{
  "head_dim": 32,
  "vocab_size": 1024,
  "beta1": 0.95
}
Each number is 128 + 32 x the weight over its row's rms, rounded and kept within 0 to 255. Layers, rows and columns count from 0. Numbers have three digits each. The size before them is the row's rms in percent of the matrix's.

# layer 9 MLP down (transposed), 1152x192, rms 0.0905, rows 112-128, columns 0-191
094:140095155109147140094085131101060143145137139157142124094140170139117082120098149138104166173116128087141080127212087175164144142052139171162097121131160099110155066147072123087160134171078151078096130133122140102144123202137170085105068108093120156172062148085133161069127083106098138154177105129125170133170103121119106104135134092104115111215111124182153098134166100180130172142108123100125150112063122150154153134170166119149143140142127113127087137095138131123109222143166122106136185110112090132108093150091167182054144182121137092099161113155129154111172071108118118131
109:190048146086126151115107083138118191151134137189167117068094090150148105136125139144075189142169150137104118195154107156138130143101134115191085100137112117146194119129137101146115062131147190151128131099102151131154149141097107146161125149158133138138120124157112136153152160164091076072071116105099095155154157153152095110150143108172114108184112090098111221123134156151163167075082094089141039119143175112133135079103142095068229162121148096133148131127067095119091122156119102111113148162107127149088128086153116096170137116138098130148151064125115115142082120124079114159
101:075190127111089128110107071079142175147103124150159144171077133114137133157118175100115103206111138133119181069075092111125126097123139065109198140153108078107155154167135089101144174115189094120140105150109144134145107186209135125126074130136080126146145149144109118104117108166057117195153168123168159112125122139075136137173126106095121151113094132091165128107128097194122176165074111142069078128150079133076179136107126069152159146106189037154104155123131181127193122078136083139142123131128128124112114122137209129144121123114121091112122122134172159128104129161096133135
102:108057072137152073080102153140101103103141105128145134170112127131096128133145145158154130153166119146093084136138154139120098148150123175135123118156201056135138120101116163122102140070113101143107136155089118129169163122106109140136138114150214173086126108173056101144178158113099168066141056148104182146134168127147116151079170152120139145121158121193189124051067153139140109173126128108123120095133156093192051087116096162148142125144145124081099059212081168132138131138158106097117112157102109120183185160136103073135180109094104112120116074162134154113164124116143150117
095:104062050142084176151102157189090158127112109097193148100077154098135168143175163130176098093137140118132104118187129149081081075130174112149118096072147084107148127143124180140150102108119173137106152084170104192101116055162123066116107165157147144107151066048046111117091138118126113131138160148199138129084066118139108142197131127149075104115131109146133093150161181130126102112133092136184146102121128135105107133116117160130096123163167167086146155128132138123106155160119136086222119100151119154127144141142121136157082121166121121118161111101170178083134132155167157158
096:130176160113138149051085139174171112136115155139109104099182148134082089141103142112112092127066205124149127101130112106092142155087165160153130120109105146172153151146120075129139111137136088217148185167108117103081117126128128114127070141067172143188139068176119126179089063105117161148145126137103139091124129075144049110133167144156149146149142132127101077176111201126143150185121144142092119153159116090209136157068115110149116079120135116067116110091181110138170094130150135162075145088142106124103119110181128112159136120087102189116123157168132129096101137129136055171
099:157087100105171147142095180168119164087039210104142129194119121139136079116122156182154122120084136138134077093137153110162134138151170086147124181079146120101188111158120142152150116143084108061139126044158117077164115088134119170170117147102148157097197122159109165126165092123090126145140096132129126105111164095124097103178100097110130107157108145127123100181143124103135125140212174086161131158109090179102140112121194126129136146114166149071104157108123139082154118146151022165147127103121123140172139092121115192088070140128136146156137129153130091104125077160075104118
108:097161131090147144120129135099126151140096144134144109080129103169131121134134136030119103181152119153115073137163106089185086105073134182120175131144127141137107152132125099136139089140121144141176146064109099140110107121119175100141082133104133142162085090044115217113162167162127145074163169147120104113188131128114089122088120069176189122095115166133083111142203119132112144090084114082119133144163157166149123134161113083062170110150141108084126094097105115135137175149115139158067174142120190139182206189215145081142099153108141146128129127138153116121089146097115097096
093:176121165142195120140132130122163171137149116115107090132177125035101161116128184105181115118162115152150157149088120182033145089126158103127181109140110131075129111166131095130101130147128118097172217164150159117125141132148124183134127131117114157143118138146123075140100118142121093095130089188123187110190154078124114114126173113137176164124077158133081184107144150147110101133102187179130161123173122126155110121121140136081150117115157175151084132090130138070099106109114089106089103098124114094067062073178057107115114091099134127095167145075176120132122209117089099135
097:186121134110128154113165187158086102093115182139143076110096088142118138139094125151127148110136103145131086122102148138102079170144147088154101176156136120085080149147165128117089141180106136148057191101107082102113176178115177141170170099184164094132099179106141142137092101080096119118131081107147093136101125053110147109083153189117129196084148098096139064100059122089115089195135097084110126140085102160114159154114125175163114134141114134153105135098125123079138114152155188137122119097153165084076149136181142114116114195099131093196150178115171141164115129138149197125
091:130139162116124110113095163109117126132119129146214091163151108120152199075157092151093148129094210150057118203129111113185140119168136137155131122116119200120127086101152156182142104166099146142143112152121107125178143113103105114102105132143131124165142098110099147105194091085170163093118079210081138118129084106129133159156102103191102115162168218089128150072203155085110120131148129162086137133084121088107106103175067104083097140100151158128148125112124193117170105137156103158171115113102120126124128080107152165123075162153099120089153141093078094160070123110102111142
097:108074128143085148142136119208132080134134131112142151173115112093088173132132200119164118192129057188132152124102155193170140098164104098103140107140136084109161181068164117120162128154159161175116159101150156190169069208126088142154169084121106132110169092115156117100097120160148103122127104054131069119112115073132150170130143175129137091110152160161109056098099086093102085151136119092144140107088152142122136095091135112090132164136160122084110113096118074196081125114134135134122090089131134090078143135095122114095178150101142153145170197148182151134084107148136111094
100:183118140152161141127148069136160125178130185117170127179134119133081145094071104097142118069133135180108140168176125131151157132111052078133077169135114106189119161086108132151089111190154094113150141117117102141153127148100120155084130160182178155149075124139072116125130106080127146132154168126130102146095175164160090112157181138115135130157109141132124162062194157110104056140103172158153109131112103103119117094072154159045160093107141174090191068118125141135075054109129176149152129075118115124121083157109087125110190150128100148122152076117148112138143154179085140090
100:109111113129093177112089185180117149164190134130117147131082137113102118153192061135136101142175167112100096158146084123121116065115097078145129147139126141072152158118101162126119126105053104141144092107151213094128062123157138101097080160212135139145235114160126156159124112134175106052186086130153179146052121145136115134166158092115122147162116156097096159136153126128143151098142158156106123128162126120169101088140113158100137088116087103124106115099166152120123052102116188159171096134157113144122099075182173103137101171129074191114124135115082130113132136150118131115
095:124190135119165165129113114111098119220103165150166199102076079135124178094138097184065142103121132163096066115120095079131088056134198119083169096146102136112143091092109082146112147106138136105114184157147143197136146114167144110120109109165120110136110094095120099093128146077132145147104094182096137118039145101128142122134101186108149164155122120103072116098098138141149122126122114086110179109146157154126070143106146168136126121103172125136077179147081146184104160154074126081091196077176157098142128171141134171139102161153179150150152142150145167152103104170110132091
085:119124189127205133134110196140160112130093163155151126139080091103139171107202145072071145068166141135184130146136140130102125208101143164123155140143099159144093110135108094134164132140118200153120148131115096131080142088101087104108135076095110149118058137142097117138113127213109125173139171125087150157132168047136110065127116145123089126128125129102103114112151127186127080179112108101095173116170122168113154077092094084113123153095108143130105100112112100105110154083194166130116179116167156076132090134112187158145136138114098212107112138120125115124068200134149173118
100:163124137136180150139091140094143129106130181188173172123142127095150125130087127139156160132147154090174113107104147146113097116150111147162159167110190150156158138100154071136132148185142177132079125149183121121150143117159130150133070108220076093121111128101121150051054082135109145093168060084153126133149164164129143103166141149132109093129105111140138107103167091153089112197140120100089142134148100160150181197108098142144124164065142124156149133164092094149114124136122118125091138113135115100085194099080135120061089114127059079157080089120153163168072157183172065122
# layer 9 MLP up, 1152x192, rms 0.0978, rows 113-129, columns 0-191
118:148075107124187149143177151159146161123147156162119144102117075147126171058105113189162126131079146182105149135095107078159126087128094115155135131091191115134142135097102177147120126147112127126097118132153134121166155134089162157104113193143112112152143079134135117147113225105080103100083150158197095146132149123167079170154106086144139095136078105111135194152105106149203108132113142044169119171106165084116102103189132083144145124134145107113059128077096097215101142149088107130130117107149161188161112112097049174136105139164110160137153120099142120174133105115114080126
101:123122128115112130184131147168182146101050123174142105128134105163090173122122134166099153147119136140085065161090122128141231111131136088131129102119077123101113111087151090110137099070118075174123104120130102104205142133165175094132123139111123076150109115135109136116067122149114168096112126109115057160121106134102129158142153136139214155135102146135191145161089068162158107172102146116091139159184123149097101196131106156137087132100132112134148172116159163204126057077125103156151128117173141122141111179167155152124077107175118154132126160086084172189132140086132111048
105:125132119128113160143159133178102157187114182111152098148107137138136152119138138137131131148056162173134143128088113090133170119100126140075098086119185112132072130131148134141103073146098144134017118116126072173125108115139154103090107156151174097128096095098115085140150172059139112118123158124126119175135092126198177140136127135086138162132085151186145160158103101170063129144154102178202104149072076113079127129153126078138083107158142117125161045131109094131145167193090128198117113112128180191142160120152109115120101149112113102106159173111108140070189087123149067143
096:130088136105124139102135127100116137087132130163127111149178223089112079044143134121095143094165116126139132082131126148098136138119123136156162120125063088111155163096078112112133139129070111097129112164204086130110088150129090159115098110094088159115087120136211123153126113120173109176118132102089057191087119158162137126113168114122131123122180158090137131140153129148128061148193177170140163129122119136178114120158152068155131105094187150184158142131120134090162135165132143078075110081176120124106125112184056168096075062144119124121115093116129154191113167129198166143
097:168171096121081106113164074123131157156082145068194155107166145124123132182106125097115150132146178106124096117132104102134150085120120211132133154107124122129130139160106122132163124107105141140082175090128128133129184155125155098154074074130113118172148144091064111089113167121154159099094125116096120135131158145127177076141083109120111115115077095136200127191116136157137146107171118174076103140071199170076092142151131191154083148189102130113073162108103080154122125116089142086147148071150079101204127152070087091087124109146104163146129119112107221114184116145134164134
103:126129107161184174109132140103165146099125132062134158120154121100129136164127194131089153105098128148153144134090133091090147124074116094135151099135131113138157121082130118144127163114047141168115075133100154135167121136108078134169115080205121180175143117123102130135138078165079103182103128204153147085063122129155091197096096154122169123142127147101091232096179115141113123122117076151075100122094132173140146081095136137099168146128088152130237173118092092149134197108139186126115114140113075113105135131156133153127130138082119138128105106134071114094162164156148060142
110:149134120151098147130125163201142146100088137143133183119151198142118157147115143069107129069146160109148117117127159133118066114165124152107094116132107119116040141152119114108147194058049058109101136141137132101184152133133144115121185170107159128186128143137184143116120172131154160076120179098136091096138143174104136101113106133159157106158170117098108114121133173106100043127202091169142130140087056122140103120128135127078179131065123123112151130172085097105153150126148035156092130152090074152166162163153140150082191126142165151129152141152079109141112087113099152113
095:085115125151103120131176151122176103066144110093128148081174165189102137156102103112179149203093159118144069081141087119150167095117166137152082098109100117072108115150147114090157190129091167188146129057120117112176109120083188118118173151098137081180121129071156159155111125123126140169154138133139062130128083131166144129133135171138129095150124120098112149137122137129162126094123110100100122188108156039156155193168114125112083117111123140150152158095081112151160140092154119150082112125125105183175070223105132157164103135122112124112102206176140124071121134099178147119
096:147138086152155124144057106138101116141143096107133156153104162114118204038083112190076149116126137131189136082137100071142127113104105094099159158188113136119186153170143115066150130134111130126155102138085114146122115135135095133133103100137169148156092111117175070112099135146078143095107183154100150146099135110164147166102081094073123117120099113146064117147165167171151146211174121153135137126046127094125159197183131130172172148195115131127060131133111060153139117118150134106120136153107191080134154123161063090077110118141122123165108129114152099082177117119170146100
099:141090125113140090150245141136170147154086082125133132105143182151157163111159181120113106108098166179111073129092152153135166113115122196136097108106135098133131111126104132087073097071137137099118149188167170133131180136124161155103104119144101142104125138091133165083059116181163116143074094202142139149122198132056127102104075116111096105073116160155161133163151130142138144132146129182164107200087146123076126091114078152116120141120168179131080151152119120159119146131148130150077107105147132193050106136117076133132146119135135108154151095128152182110122091124096117039
098:093072123166158188118114137084149115134102181086068165100082132111090099126178128078088129109167140109121108128123141143145159177064097192068161136150157149095173135183039100131161125175151185173152082075148117124120129148172145132148104162089126156101102166134146154150126119127143169125069138130172159167140093125101153157081081070125095174152110106146090177144150183076157123126122039154143171129113101149133089074086127150128108117158102191174124063110142105141139144151084108121164091125171115148170124103113145165174111100158128140151059102111084142142107112110105127142
102:125107115146119121149180126139084097154098128104132104146103170141119112112124148162074159131183119126151127130157120132153190121104128140180135107037112106126099147107108132142124163080079101132121109171120078151137116201141120246123116173144131134098095144140120131111101088128220176153070166108065095102110137137128183111132094124083179117131157092151149140091136136108156105083160128195104138083098182038145110090103106128075101127109135110184140144164144063121133121123197129150127165138143106102145131222099096135064150106166083108141122117169135124079131147096153170106
108:151120137181117132100082101218106064142176201085126143129135193114150099087107166103072142105116195088178106118092081104069119141135179162095088131143111228106114137161131079091167119135115124155181079187106162121123092112156162165146104143153147183100148118116150109125078115126158159088118163132119087135075115153163063161119091176138136133092158119105118128098067120170156151138131107112099114178114157108120167133203097172093103138110137118088125151177074111122129134120133131120101136086145132124115118178113136121053128070093134123144146119083151118083128147124172166079
095:144113124192107147106070091156123112107157127155085152098126116165096133126110097132163099135039164133087182106100153138134084083122088142123135107106143112112137105129081157116092125091126138138178151088151147168156117148070134128139128164201134127167121147121124109193125218125157080189114128111134157135107114157114125126141138135118107176153153134084129120128066200135129141200149092063116111168121134093153105140164134066172111189117168099124162112106134112129066108204143086126124081138147133153130128194071166135128166151148154103196120111060065124058082130149152080100
091:159140125091129130139118152130172130119157088131153090153134120124140164168129174138178125125141154087067141047112149126100124142180097135147137130135094151136122145124127176124135064144135152117170150110151153137145164102139185104130120130145078133164069126034129098150121207127087133175167101145173134128156194116055141120096142096071101158150160182124159103139123176128118100120141141160143177140149068143151105134094067157148204119078159119111120153133160108157115137179080097128102103139112224168047101155087084134143157175105130078091115159059121137132167123144178109072
101:125138100138124179177182122115179124089069166172092132143103160106064108100101160097157162131148171107059129136129143153164190153085140150172136133127125105132109139105145123131105176172163164103106145141090062087149118132102129153139195168127091097046137159121097106144145144115106162141141091142099159120097188136087208095122121101165117130128195115083138098079104148148134059119139123130103189137117143075118071091120161094115148134034109151188133129115157102115131119137135153186112087128127167164147140114115080134134177128141123095121140116061090217182099099137141096162
092:172149112151134148122153155081113069114139127091132126117142134072004168101141143140099115143097112157113154086121140139142037170089150203156169137165125134180086121138116118167121135165159126150092128199101086105114129131177124175137125113156128146225093123147140083133101117090111080117102132127163115070168162145064125125176085158087121094132153161100134125169122132098144148113151149201177155106146126097084109119136138105131068102117115139107151120116128112143138105059173113121058102158201114188090128096075091139115139123124111065135113119129147140189123146128095122184